{"n_head": 8, "n_kv_head": 4, "norm": "rmsnorm", "rope_fraction": 1.0, "qk_norm": true, "attn_scale": 0.177, "init_std_qkv": 0.0421, "optimizer": "soap_variant", "lr": 0.00434}
Each number is 500 + 50 x the weight over its row's rms, rounded and kept within 0 to 999. Layers, rows and columns count from 0. Numbers have three digits each. The size before them is the row's rms in percent of the matrix's.

# layer 5 attention output (transposed), 256x256, rms 0.131, rows 1-63, columns 64-127
103:508483467479501537481492516561581577507471499468446445473565453496419440466561505576435552493466414486529497558546497459495438493446516534502478474502406583456451437542561540558567494492461500
098:517501516532444518453391569469429616488454483471431633535574519492548502443585455555551501434507479510600437448506530453437447541481519568466449438503496546425513375537558530452549416472471461
106:471438421490527488443541522396494495508561566569598521523484496504400505553482433489447575512449541461409490458613495469552439510429507477555494510489617446473500571419467578427502488552452459
102:508399444426521477499494481460463472450598589407492489497515562505522432493471590459513478508397424488500525456491520453556497531555454531531532466415524489509478492498577495505470547413593480
101:449488514528403438522533531548439497504492436511520452457433505546528433546525403491477488562466549484484415527500492481531552548493566522519518460417565543519554453548427497519490508504519443
103:473494456439542537443470467431430500459500479549554479523457491537456483454491465515517358552471535485553592487400525448445571530426475477535560508570473442517478555427473498557481456464562403
102:499539484405478569552554509429532426431535488457495537543470484469374507478538543574525504467581571497497522474433471512455509506556413543433464529436532535465509464406448460438524555453505525
100:493436434450497484508534511425432507512480534483454534526514525532472567512530562528533522441505361484420547536495425435493469545491495391575488454501508503439465422489544488461560446412466485
093:541449604432493523584491458522488460513553455486541571574501513525431606514526559483472423570543554485526518529465529470513447544476597566461560484519511538527506406458471470517455514511486478
097:455448518463529497426597422484535512520445529516510520477499504476454585514400453579428514465503423505553479510490383519493478512548525510426513421519550505557526515452584473536510474469482507
098:487500445533536537427522505451587528542576477530530542511473483500463550491548510505512472455473537567413494524550609545527481549532641492526499587457521444537609516490514512475528430505392444
107:519537566497408449477572529493514520518461554511527481509507431399499506494523570432544585457500531501449478506400561525576492436501497577502580376555496399521474533517496515425373459444479421
092:409517501470498514512588394613502491635461484549576581498452418474495462502501585479551466443593535486539486592480517441485543580407545468472498456531483497449453434472459502437495517523477474
105:570471510373508581490399443470374516543616509487632470415444442517441505425437464485545524491582477444482544512527514465456449495493458509505430477569588477502542442470515470452505540452457495
100:503412570481498480487456535552495567482578476535374590494581526531454495516449573547521508557458591506380433496443452551503440440463460513580447525449573385532466407521504448513605508488440496
097:498421432473474482554577614530509436475554433495442491407455521529533468626515505550513494573497504502585508522463484425482514535473517573469465469483473542608433543448579545536449543483523484
102:474610518490459472542495533473486568489477487487525541523437472540427478487523537495495453449431525455538607526471499432487389484501426552468499481552428524519529456601551557471479510432526570
102:522484456449465583558492451476496665472416524488469417529519471588473480537537503545504441507473449469655577444552532478528583509430499542484525528551537478505472505412510415427505589482513475
101:504524543533519538370468577477494509448484494555494496575590495498533531539530603543540477564558479376489515436590396496438482563554451377428509549474542584464478420506522565487539614484497479
106:482552606410464497415568509528480553497512556500498520475517543464477497558499560539478431510475538459553450529447497426473436511585443509482457485507541474579458510393500504484477556486583536
101:583479503467586599461473554534510535504549459518576535486441476542524453506514573529480461462533578462531526511543503495490474496514558512471551556477519521532463537504543552536479518508427465
099:529595402476581460480519478550458514591495570414483485504474453444566496550387512529443474479411467521458491591528519467476467546492453519533491514436475480461488553474585500466420430466548456
097:462476545451467481391475570492520470476449533514514538499506601588534430477512512424434570502369506477462492639494455499467447509455456498415517475534565471517492525544550475527568483510413529
099:570454506486470475421497587535598535468547472598441510466429517492427437426549552420566503446499557504545508505549516504550472538461525443647451469469420497550545412475553508482511455511464430
107:553534475546457559506582446448519619466406508498531461443429509483570444416477411444484495379518541446401543581541492495531476553488455550508503488430492554487516486532506439515529387468457588
098:455529513569598526462557457463489492518498490502462514536506419457531577493478502474502465438452470488591591378501569587517490488477450533468526436473507427550551480441540475571546471395535541
103:530477534531548508576482460528493485553638476440615500548476516533553483430475496447575546448501595436458482559529464432456464413513597509559553533471505475499509457512505561509482494497461535
103:497523499514598581416529559500481581438479418400418505570529495480457469473506519440470485456513520547562553318439458574516519466490545591500560548519438503549482501499477511556487478536452491
090:538531554567445504433493562540430532551507443506504485497514497522488542558583486522492489486476509458413554450512423519493476443335501507487610536538528477525510490440471619442561515614500506
095:469448595502594432600359422516425574558446482488500453521528457587446511488472403460517477467522491575457423468468544587517524505514553587375503438519551509629573489534609525572547496520412532
103:478417502484426532590440564484515459470456468464468471540478546438524517490448471477473473539462417551519523398529594475556590525434555450435435588596450494572400514485473422530476453473525526
091:502573444529443420513505473597528415500567542469453489540483522503538609484458493546466500474409508450459481531485477476497488487493581448541570422484426544482447556527517523412491616452508449
098:499478480552476499491434535518411465491546493457490476476556563484429547626469464489568529497467468480449642534544522553544510595569522562511469486549572470502519539588534508405522502606405465
100:474508492507438556487466471543563571464474518535523460456451488563523575413512519521477485565536469538460490559497501476537570481492434448459473554441438524616562617439493486592449619518622466
106:571569532495469501440546529542531428489385458537498519459461350531493530516492540449519528523494424516586505488406530561453588526482406548481477528535487527521528483517538346568517499495510536
097:539515524587390558389503475577496506482577432440483595495493528471465405454505453469488553510513557556446522540479490418512435492488515542453507491550449536421438473416480456585575479491528441
101:536526464443551507542533481474511469481500492479496428520538518533466523490472497603534460671568522486558492511507429505587500484556570530426551589458464569585514487550495544439490634474488538
102:503558451503534580591545570510583517552533533492445494556588425476551424475494547510573433475528490576430501500525456494566453394525551498534493490494593524437492436447478607487466521558540579
097:499514548659521473519417479570468598522503463420445520531529420466564524412534593561466469561583491511572540440532434443549473464465476503488557493548427526591493501537463507436470507406425567
092:542563475517492470507529569406498514442511491362461428573529525422506471543485472523519430485469527489420402593493428463523466492430551474480490475460471425370490484571512540472507581480561410
102:515536501523511555503553585529492561550568516466463503512470521435400519429532492505480541418491459533606475425544560581570496575476484487582443416510379509563483547497415552474530521516503425
097:519517399434472524528437472437522437497563508476575540468498477453556531512512476491493474494583564503571496481468472662479489513570543515477494605504566575510469552407513513445544488485567497
095:469585463563596502575451565553532526525431455520543438562404520561510508486532470377445444473597519536449507486538534570503517467492557541519480561480474605437473544399501489502510492578605457
098:486464515502489548452445585492510557448563495528467452424434403502500483518563416490583571539395462459467468454444501521581450586473467471521481525474496612401533463478504494590647521510526457
094:559516456394483433561473525424580414452490455598488448420489616510565534502507446431460388505370472466456508432488543484482498510415471521611559542494491535492512463427535446507524517485503484
094:526534465510520555557470568541525470465489428549511503532503387596550414541522482590593638516556455557483581564601503544490588541469422470492425423536422535481559590524511462510471483621496584
095:460483437634389571486457463559540489448505471685476534507493430492510522560444427498503548536440469479512494411518560458502502480568477489580548426527476494590463586475390489501563503427542418
093:585548512487598458474454407515503525553505460519574470506477486551553490514435465558479475591554453424485476490488456502493512507550578497464476472527538522440609612436410449571611517531535431
094:541462516641458495447525441462446518528478458396481398541449456492501543432508528457516507466528454471542488412478550462485570424562488541470561542487599548583487479466560502530522487489517407
101:503508448479586501520479473549542443485564531484478465610473517500427544484508495460396432502497469520490514419537432494489472466646496439534559548530464525489411492567497553552474486540540460
097:507524464458527528573474490532539506426541489478585491479389466537564531453555429531487482561530587586460408481484511470540458505610507496615470463536493497485584544575445575537480448462509564
097:576481445417584469610477478507466432538474454548517495460537502433564485462492504552509491481529530499521463568531547463527476547397580476474538602541570427478543496577548504474513427474496446
092:567468462517519464511503473446529457484525524424498522609512570469512540519516481466521562491513502509399506490517498477564494554486480579442425442576563451498576455509558389436484502542429454
102:573524528504562543567512505469498451564485420448407493610531493506541482415535494577526496587546505601533543514490509558460520455567558455530503447527430605497398509597432473514500506574467404
096:496474500480588524509529481468389466543530537497571453540495536496529500509482536517507474495477593487574511452583527583526468468546559526495536540531543515524560483535426558468463570536440592
102:498478567510525534550541535465426399492449592417469542498483479455490472555550496509603478506464497533496446386571537496548466600518614461539523425440468387543544440582499530497552496493513598
098:540477511538503460501456521491530463524536490495473564572459510517574555507527524417528468567454522477486509435515599524506570404476601519545501423540420492552578475520511529567566515489524539
099:434479547506514486460530460526510581511504520495519576375544513545506522523484461449535574440429524562464475516500535360435545382561587570464489448519538531431542472470501602509462546549524573
088:516522466429568506390523514450435605499353588505510465500427491511507523516487468498540477434469459455437568545609496548480580577516457466543474521538495457451533528504466480558483389537536484
096:442493546539432502536507512483541400435443512538538554506497508490492510568423469549520411534442531485526460547526531434506519551503496508488425447478523477429459529420559417466534494476542576
111:525528578495472608501477476447588565544504471373460493442569524440640419500510467561494450488538555571509565547500569490552452512494453515477502594534472456500474414504502447553502472444481490
099:570517495480437498460502515519508520511528482559501560502500472533574517520486491516563534403501545497415502573449517495460419453437415460508515477426511418563637344463602391519538482508505525
099:575455520512479478462458501466492502521499503483546467375457484457513493583536581490401521474494471520539508406410530599402508480436411534505514597558465523601547478388503544532547528425514412
# layer 5 attention value, 128x256, rms 0.138, rows 1-31, columns 64-127
090:457496441500438485525449604480488553602492538449473443491405470580517565566529474585491552442511524516495417476499429415479516500393526452472524473572515566470586609501609485527456436463441479
091:354492506491567437496532539553478427471527505632465510457562537498420457503459569475497522514563426603521478558417564536503514540573428475502567561489536566508443484479508465540536445529416577
100:440380511484476465516541365508544574367481561528591463479487531464565459488464519491479506493605498415451556504493438470537461497492492549486428500423542452434451566434533527419532580522454566
097:568528547464499538540495570586543540471552466449463500448443546573518508538457514506507417504489576546451477440509587494474553488450449473529428543456505462412466498537561431472449560548403452
095:460466480580448559477542463399442520566467527473376434552491421438442509448428541453508450482480503390420524410476551493468509440582604500478389517533456557506442442461483556512455581504586567
096:516450530455503523527384546379465485465443450461547544531426559474500586453483474486493466519534509563563535516521506545637475583458513583480498528509499456521476520418478569508624496463458531
093:509525446422465503510531494437503554530559512510533515515513346461431472587468471513441556477422420518525443478444528455438427437437544439536464503456425526403524401487448488535446594508494449
092:529510549486609441564547490523481534478548573520525470567574531537412523485460501491580537386469539418507508486532567519538527470411454461537493437439469543532533492472493498496386415616549500
091:398565544522474479446451525462482511487525504420558542635496461432444568463560519459582482475480564478402506586435479558511503455469501538446480503514510504500478478574626513430554492384499461
086:476445493495543517572514512464586456486491541501449457431467390468582485495471466542466501476398523472525468451493452421437436467433427483529435474506458532495582479569480521514605464509518520
091:550462398533478614532525434412493497403473564581444484461487548503511471472517539494495448473452463408519623576539480590415573480506523536531490554522475440460432378575602532500506472524497483
094:542591537461562516487549490504428456513550442466561548503640517474519543452462396556453420590543512535521558605420482582481497612451464477464538521459606544465487505551513522431460511471499455
083:554472577460560559572644495516570476498380517540475486449547496517506510456568572479573556511636472489515544499436457458506518469518517450512519516479447450514573552574571523467444448427569485
094:470407560448467438523514438466481379443523530515602440483491525534424528457483597467458499417439567586397526548555532492590542478514479472528519521532481480449537477445531512493556534569422510
088:554474573435502401539542514558486437523467377454467518488480466467473466515528526523511398490491422488520463522473479470508534617479515487413586469459443530482552430422543466569453438501463562
084:468476531465517483547508412503458489437511454442433542442430432490533557527497580490450492531545443437506447464542585508553499555612510440481541498548452454560475468588426465486539516493423583
090:492508429509498496515470496460539498499561504468503511454470585553570532513529585604459474488528558492446560564489457540538467639558500463503506474535514542444528478443530496560484455426357566
087:489553532551516531461532560500547493399620508444480553555511512506470537541436461572541494530531503477524525539589498521473596476493516468530488429437493591498478533545573526525524482491478481
093:492520578495477522481423463426483445428417504511513473524508450529456441486476439545511522472470396510489434520458502510546532467544454468516505516531445453488456561607539464590519527581528482
095:491456542488502595508572633464435477547525468446506490539527468565477557485543536510451536460563553590482524536537526509466556493459490482550491559465450546502533471483409523551488489473510441
091:479507560545458543552469567489461562532480682480440533482498453483507485619591502447443556432488498518457520541502484591562588546505568649557555413513564451458490516469567558491439533530498541
097:462529410497564474462476515476464451545572550488444507489360529521528576514512469514482559431527480510491422460545543512451442481488511414436585475509494364511490501380490565488424434442556472
093:545388522585574459471387515600514559540508549503528502497439463438435587527444490487554534485447460496468671478424534471581493562536480513555622540560589509526587627497483440524480439568507465
096:520472518464517508481541511576560449402445503548503442522428480501606476442521538598527461474502431488509483547531390506563534558471461412514483470434392433524598488450533575525510519477566471
094:535526593524487514521509519409484432502508498493548528509507485543509504545487512494441494496602496477479444566485517506525512464539460394496585466518411499375507538409507533493606513601458538
091:534464475499516537430492521490527437431411506465533482518465460536405445480549411561561527534536470534496461501497417473483456440566379473467484467551514466487508382522534488443568470428414459
088:611450508589530471666558524485488485481536465502522475536473533471387471502496440508500513614398456507473557505438572489562394493485415466442453533457528500455513528618682452472506513556455434
098:444452367483503468506508536487483460474489402514513511482491494496617502514501535454437450594557464593497488471480497502497542504459567492502566571545552513544532523588505509501545575461481541
099:579506534506448529528555472542563539547511489526477465549463505513500449471450542512452532436576467520473568471452488537462515396428483460510481480432486529507474538434484415547481485479576474
094:421517552491431503513499551506452488597333451572512560473476534500503538540478525551499589489539506484450576535484490565489517524445478506485528502414415494450513632475494425556485479479528519
101:435497589453476521474526554498439476485450542486425512376482587515581511550528514460464504501642508577407401507535527485503565406514600387425483509538484526441403508543499464451553562516490513
# layer 5 attention query, 256x256, rms 0.122, rows 64-65,96-97, columns 64-127
100:455443475483546544656554508477583611427522448540607452536474472490488476496472499466601465508495445518528436555465553444498499462452644506483449525517445516453588552444551481522499475508521573
093:442467510546564542517405541582569502517553543530578455472533532502510498526529494418548521558524553463496525517529470514462557471508521533418419588507472382572461477598425487459580521497414473
130:503565451482605539506520533522493397580592506474532518456433544548567460558466440466521514540509510489360553460385638552533592502500532601492456526498402621558576450587476512503450565525518510
103:547554447457397489564542426481440562428546466527409540439450570455525489528388560569553477455515515526496493543513469489478465584412533529529425524547454426513408517534593524480491469546576453
# layer 5 attention key, 128x256, rms 0.125, rows 32-33, columns 64-127
112:518498442440478511595537501542472456483502539526465488502427589524538509435471466548560455439529483519441503426458470548471540463533469427575539586475460587563524423485514490561494525458468546
104:396509591415453574574516478492533512516522574476550452473407552522499473453453494466598520390456487390408477523473425554491453434509487373566543446446463590518536497462525424440452463482524516